From a checkpoint of a small transformer trained on Wikipedia: width 96.
Each number is 500 + 50 x the weight over its row's rms, rounded and kept within 0 to 999. Layers, rows and columns count from 0. Numbers have three digits each. The size before them is the row's rms in percent of the matrix's.

# layer 6 attention value, 96x96, rms 0.266, rows 4-31, columns 0-95
094:389524495503433429482565495504463521507474507499483517422546484589457562516474602535510548547499510502486501566425454523496529428517513523441478490536493523428453433436485473481501413489458552456591548468454499587448425473509486563454575510439507473488365569439472465519618574527398446441
112:437457483406494383466464466526549474533481520459524453450474496490625564597579573546453470480435481483505501467454541487492510501477462568525467557514415496553490514494546379505504468512568511412465417510453499495360508534518426516444432485442573437463514545488436485495545547556426494580
102:474516566540515502599412500516477514499557500546527485452543509422540490420522437460395520578561494471552518525484417525419570483434601484619571444477531484491448470452524444487541446543453425455540541460590497572559468405511492514389475441463534487513510457550460581494458502541440456504
100:457564493589491507534495556578454506496465508522391523458464582505434523512481445489548533477456596448462587452561517501552486419480389432558490474523570540493458561446474503476544344507529500452507439557482546564509415557479518503502469436524484463405437445558487555450521419486491519576
101:505586451496521547453444546481552518483511545457542430472533463533503446550579593501477457572482444427623429508518617551491492564570509501503441575492546487554503523492468459538548510558598484484521532402446463455455605424499443423500541526516549508449512494541547475556435555599537438527
098:468441435443478483438486511431511553539589494512544495466460573545466524565513480414445463502487443529531530488551562515440342578474521608556527401571533441489574512455519517489551474511528550494567523502467456449498537575537526555525540511545462477524546604392485424515588503514585477511
111:488533571508402621469524545413520623469444505457442426550501552427522547447438505517456518522489525482462496574549567467607534542498589438540491480556483416476515473528454497509531530513501453518485414436560489522544569419564511440522504582548475466525562572505481577437479451564528497424
091:576432575560478488563496513534533513402479499538521563556496560391516432494445540518557489485520538515499467538522518436550531541558493421496461486489424582419432554408518524467555556516484416520442499631493546510544524589482478629511396514519486473536460586451457541428524501512543482513
098:444487534512437477493511622422565538598410548517492432497444448516513522431487611404517463498484491587504464486433530457527496446436525534611433492448414470498529477506483531497480575441458565436511453568562439508523521491467421486524414456589540484475569468449496455527463540540412499462
089:507497511482523410516468599463548491510559530514474343476494567519519560535570569524392463430497553552528525463574536548415541585494456490572533569449531524524446529486414591554506537520590491476496568458494428430479455522544529509468480505414551519545429498506538485487585411538465545506
104:439422434457378479588540400556536448471496513472474496530524596536525549502453516454423556533487509463573568475547514585480520474466515578547504481621449429409506468494573529446456574486520523568492513540483443459501441494538460423526480434532504527408482503408503573420484530552450503478
110:529426499490482469446480511456591526545467466599509513454460496531483482493590520472496461453501455366606491474546596477529343521470518538542470455497423476558426547460531504486517527568481502477534531458453526515530520513566429543486506497375522471478505528428395534367482491497577523529
099:550538425494538515397504452499521492473492502408532604432504412567426528475415445562533449479581513478479573497507533485535491570486496495599467437533503499458514543486466515536608470416586391508560427581473528556528448443459562508429454465557499522519511497406608524516496475507545474510
097:499522482557598507424536450479441541496435536479504546449447500526526450500603467567517468547504615477440520464575517533526467515485418435495514474386459449464574474445445407514620512516501510574508554429428572441526547527493481514474541547520424486554537503518615438508417528436509564504
093:458452459535600517455534513530461507453557467473481446473484526471467514535420533496582424459492529469505510489577507521581557536579513509457526500569542526471528549592563427437519566463507481539513474425399455390473585506566414537407545562450547460518622515458443520503504527454598561493
104:443493558469340500534459533474405473510492541428557544442509464524555540489469544424557610469447452502524504576478528511560563485471464538512435465511530566560443568495520475474487473436431543537468596425462404487502551529423445480522507441535514544496510531427497521400456528546482622484
095:525440485543422474530469579526473428486501442450566456552531530493547473535542493543518451527505498419412430432561449448488530478468542502541426511599583526504466515418477564466594451545517557462473544482406510369512588486564536484513513485435509483484444581549443410469561524512416559546
085:521441464446545543421506501432501425399504440532436493474437567557410497452581468502508623509535553473545458463515546554512494444474523430553462554516420496486404508468568477582519511493504564579504487510506524527530529424467518615496528458479463429530493558533448565620416570528536510519
100:521439540506512516478390450435510545494569473438501485594502512514513536505504540579480600577589473588459542464430425500377490588495559453458492422558458537527553500501480481483465509494576522559584433586445478482582525505566532505551450445480482521509530540467607505457594502549458510546
118:529483529444534564474486492510554401531505393512553481456489532483556514636501502525476460532421484519498474530488498474594592491576460492398508616482570541521521517514533537455556547526480566454580519396529441422467503544437420523406419452464522478471512419515570518504465499588469543526
106:401434521618544453490528526465538456465534605495597422477419486421489488527470586487534560511495478550490480494492500440490520597441426543479440423564449463475495506476466533487607502468534545528455528330522536426522495512567414502470460535443518553478520489465529528527519492510454494404
100:464502416535485568576522544486458538547550505508485539578542504509549554466519536495533473513481481469555445476439495468532516623461435469423605617496581493475532473504477393555535538417482451421459375417476495511467536490580462497526497532404474447516472539447539530570501488475608498574
100:522432601434570571523492476488474387535471586529513517494516494503370474456481472535503455461444480568527497616508491525566532547516521487487515463524504551478541491500514506586547498483415546512506502535557458427531447556499570495432515458568615493467597500475552571456382546484612486448
098:518495524546575439469458464550501516420411465478386524385530492497489510536438571591465475469463629464554513462464484482510491441539431469557535522542512459557486544516442449487572567584525522511499512552578492468554491460520502514518497447543383530476500506620400574468471525558582454473
112:432379539463520502571464495434533501536516587484485559444488489537450623505486423523511534496507401493483528556553389569451523461488567534457554433433439506415563511516546523550402477471521454434464515610473443551543525479568528507469570445563534493503443506532540507378488472474514515515
090:502501491471572418488567501440560494419418571495535409463464501517425456542552475535391489576423543497459524528442559511517495565447520529681523466522484526483580524527396579508479576511548426489579545460458525483490461497518453530444486545542485489491554523550411566496484514506528423526
100:452447575516517440613492504454479495426511509497398542535539571475445434449441556509495475547517446489548549591460406435414433564464585449504431513450542534581486477467488561489502541517517472493547485477526434526659522430435467428452569542551522495551521513505447542520506416460484518530
097:447448525473449585474577443583480448562502515500556505502481416488450498484526520497450530451512552476491545568494500583542416506519510573604559461529496478506443354526452557516465507548459462464475549436431498442484410545419401560444489498589545523516445492554496558464467433563397494528
# layer 6 attention output (transposed), 96x96, rms 0.234, rows 4-31, columns 0-95
089:520491514506519488478538486390530448548511520542538518425424424554565533482509480423529447437425472520495496554560491440560497527440500558585534417549491568494518493397490405459465649493490516478461398553577514397558525466519382464542437507528547559510560493478511469518539480514491563544
097:475505465511454467487450511545419420469471512504482618541466526581487472392478454561569512471555525550524414539530515477561529539500464503515584506498445389416389516527515488513462635460421494579465494504469516450535559404562488532482448531615502524465495512547553467516514441439490518415
098:574455532502457394550560505490552521482430519529475388442639554463522597569459490576533456483488571414506446529469478577532519509510406458529494514553577445522544503440516528534458595523541535454493456494571439458454508501462530538617449557526450530505441547502580521480475516547552550499
106:541399506522489527565464482444560533439516504561565434478549400555516456532492571576467601499526481543457475507445418575477565448522548553548567490495491486557588492530453505548522551523430593610579554514581548515468551509452472447515612521455525530537546586530514412488536481479478520523
088:460536388427505475396551495621589504583520481479442541450511527483419536403476538526523544481513488538468430534496484513551498530559525451446506440533570464505469549505522481444527452470424480493505458498466404481552363467591556458537407476523560602447527512517492568500536446525510509430
090:428555450467523513456505542485498521545443473538501477559458556572468567463477503482497443446495506482464412474435533526512506545422443444567418523546368610485412519518446471451399536462422524469436475538427502544471535562543419485428490537527460512479545535498364563560570575493490493526
100:512468552431565496572507457451474620570586408495551588508502488480450545499523500536445599502536625422523392539427528540502438570552522496455484508468546451489550551534534491540464518519525449463438502442508429500530505552384493488545502467393534541504527510585453492518463505583562541493
088:536492561468478531485529531466496468521604537445512533559423480391551478501454459503479585517536416500483455463463554467448568531457514578579516497505470421511526442512373543601528522543575613456530514490494551490468596380420494513508593525398496509481493481510517449575470509492497449561
093:502477457415510517496523477569421413490487446417583569502407504452453542521499430584567538588441562429510550470495586533480380456465476480484536476451419570542422457502543524509472451473516476394384491463521536494482419560514515535429451469508475411467481502547565528500446467480492473496
074:494534496594577496512479620598540481457505458488470565430497473487391510492473492476468513570499563419375449567431359521522454514532523457579444522574498446570477535480553522448456480488466455503387498452559558503461557414496458480421446520466457502466497525511554481484530502508473434465
093:486556510450469554568473641438391536591493475530543481498439440576500453455466501479589520516491493503457424569541511511454468537508399411497568503464458539544426516517518507563563501519536539516483495481523577497584483468459493490553482584492481490542513475635467435368577470513503522561
097:477571485410529460430574466570539523479481543474506532473522601523503619545446589532491591462577521538417392498510474454478475429498426470471550508530514405467457534576459531412473598512470506555408488519435601527485579523487450475548583457506459504476490523516476527523478556425475491499
089:489514533480507526539595536485420499586519419547500485564523486505401458561466516478525418440450439477528469506449514513449554568523529565538514502416490367486550465564478538546458421541461501534541543555517531530548517601579427567489520590526621579475478481438468545543599480509453490527
082:503508485424486461433479456527472490570532549479525496439473462529502418591507615390481439532487544473484550468429498435471557543568505578496497470501537546443589499573549467496539486433522514569512497571408461485458605553477570430501453524528547608530518515527492477559541576407473577577
086:504512459454478468431470516469545528540529549461512543573447490550529469475521523450546478427592428542487354448449519340512509522527517505405435500557524447411420500465522503517554432579485483476512583541501439528541531519517479567415467547499510526463590426478435528559521507499504565403
096:474442454487464474531576477495492573498534477466556435543426472525475506483583543463569423496538529503512490400566498421482494522495432411485527443439391529534500497528534497543577515518478473442380385497529551440552489491493406418441432564472472415511485566528594543430455504429510533465
088:486535426563552426502531493523524535549467580508468505537551417483429552481420486415479547541537469534563496528457446502524501448506589483601532520579429472515476626552543504421438575486552529430480543464560489497507464356458487476522552506510443542476597534523546429507480537577573445506
069:516522538495484487419500508539553501484475476519463460455510565358613452568461613474478545582529433483523490524496477383429461499544469553494523408511575456590457558512489509473402522448548514524437505452478432436484572473553510524495560551479527586460486531492428572489574436421524524526
097:548590467584577562533568556486468492488476518611381498541547527454521582439472458440523524541477473417567502460511585512544558535536517496636467489439423490491523557532473500452514524535533530514534514397469467500518523539479451491547457560488481598546410532505400467557546513578480434519
110:510494387582434483483466472543410510473596640470527466456422522467393478390520527436596548453580494484559405529484430455551522511496527525446491570529548495523454472500554549467552464585488504520517538586561522516509506417558533505503462551486510549479530552570574511524476468535522555525
097:563445457432520462541449539478484511528505514426611569540532425482425559495524540435560429555539603490521513417457480466562369538527505527508553516559561471581524416440491527521507544559504530441443524551476567504501483452484553522438425480514527585536522520599529440575523474492477408442
088:439420540487458492425438395457583400429584500558460552501591556502552551476547519568443488574513530545579499491441520513538484511494535516382480460455476442432530537478476517524506513523530487553449546507450514506504582412453539553487441533492568432504555500486428518506530504617459603440
098:532508484466478432596604409499550461557565429463472444534448500535504448513516471564541473462502483488523496439508580451494577484479496512412551495507579495621492543485580565565530421462576375504409497532556501596465519570494572555570484559451425532532531508494498536548523456454518539519
091:548448536450509481492543502541466604542462488545540393474541477423438439541466589449532583523495481491487467546521569492528481511537537477571421541482548391490447386484515531481487533549347523575543483483496409583529490506422438462499482501472410466435506556521492524391493452449497499479
105:526613515511500486549516492459409452439529417497481415579484371513545487492446519556498477481466459435409463547558441490478535491441474428532516438475412462482484507414523531476529500497497489546472503409496493509461505537435494517558404561481412403415497373462467489557547499415514446536
084:511493527452493507480477555557518502538520405498469500575528535495492476560390530537525540452473484506411462518415546537547459564581480599492505552590548519532472462466568549473464580420424562499417518538564482560490510594532449411548519419477484593495424480592478600503578496460540504524
095:538521573450501512520547482455490472485511457515466465516611541445548546542593571478517554575517512415455430577483559494616506458484470518540455501515541587552572545482453529411612470574505588413480588450580457488529465597505431467483490485507431500546472570508459506521506591520535461520
099:422543487423484511580480552502529533425448416495567458494518495511475439480487435471552397481525583442392504486490506505504504489532462440404550519542492510533519578468599508530469559465561497431436531624481547550541527521513497501566592511549518534576433552498591526465540482466603550585
# layer 6 attention query, 96x96, rms 0.296, rows 32-37, columns 0-95
146:481448508378468550545520426519508511487492482561452503502566425449547452543529470503572510503506513504576481521441544485571412475484508561567481455516572514486405514409480475553424557576463476477424642517467451521494477534494452469433370395508502537540561542461511540496445467547546558425
122:449408513480463493469408450522618491540461487535420566649545498451522465415546460482469496474527497518491502425506464525506595498464533553492454510495423503519475544479549549478390424490557490396441536540515512491585446501531490549472521543412401582596507520530516504415527532523499503437
131:429552477530474488489558582415444518575498574483525564446530492546463429484614438453551432512503488501411485468570522487527492438509506472552566497390487549581521509535454538484435459582479442483489551422488520599478493593435426421508413547450484457487478518545451487551565440533488511580
131:513468462508531544558572405457546529597433472542521516494499545467514452381553572458500462441472482451497425617474534459510551514428497480524427506498520469480506488452443482557538588506477464532438358564455452498488599580468515491486456471493527575561429493480558563422570460444462558482
155:545479504516497475576615476488459490489530449519575429542531473412501465552519476518477436596535460497473520571476449482498447553570514562576507555481432443509588519498512415494504508463431563473424355470521528477495551474481430467493469580651469464522610528506536499539522554442434492511
129:497479506589479567502528500523454492504526513475583500426567578417571527537589580491490450463579500507516547504485497521571455429500489505457505459450526559373453396528413542379527516563526518583376517533510501467459536556520453522537448526473540467509498552484559564458495435514456404571
# layer 6 attention key, 96x96, rms 0.276, rows 32-37, columns 0-95
129:408487591485629481523416464439448407573532577535527550521515527480450498536526500502499446549486637461542372456449528467562411514478560526560551484517504486422507449481489431479491461480459532538545506459483394519491485496603530453499452491411465557506563457542530550560486474492463547470
120:484489496590501543422524573570486446591510563498481501597475500453485490481468488398488527497552524480575497446508504438512535535532566436498531473459511439560428628504494523584423492400467484467521494580442430429462403506456589439514545544395589518454493527554546467531511485518501561447
116:408508582465534467585592572527421476479535466551521416603465436519520483497452480476622492431570559526506491520448583515450531579416528457501486518451410522575474492550495478475530487583488418569537539518489438500456492494472486517502458526569451532601485439454472514586561482558487450566
124:584511510516474465503444522459436512580515436602584526387479467566528469467501464457438541472451484501518538478364468470543575604501481550608490495564527453394528496526457400594514456545452489581502522540486460550548530472454460474520408551433511501445446552500510449523514543446499481466
144:488502441470532425465435394593508577476545437491576444468538433518404600586507468470522501534445460522521505574578472466470516514538445453573476456473470520553540434519550510546442521469486548586466382509534531521500569566593442517513461538546435501428485501397498610497468488505509494530
119:531438506529508535482551506493487526499576386558451527436424524516549452483499521452537440476494647509537497424462481501558501457388471495495516432427524581534513400435468386445472528505525517526497468512572451522494508466560488401504543518564489516521440581466480635434539547480494431559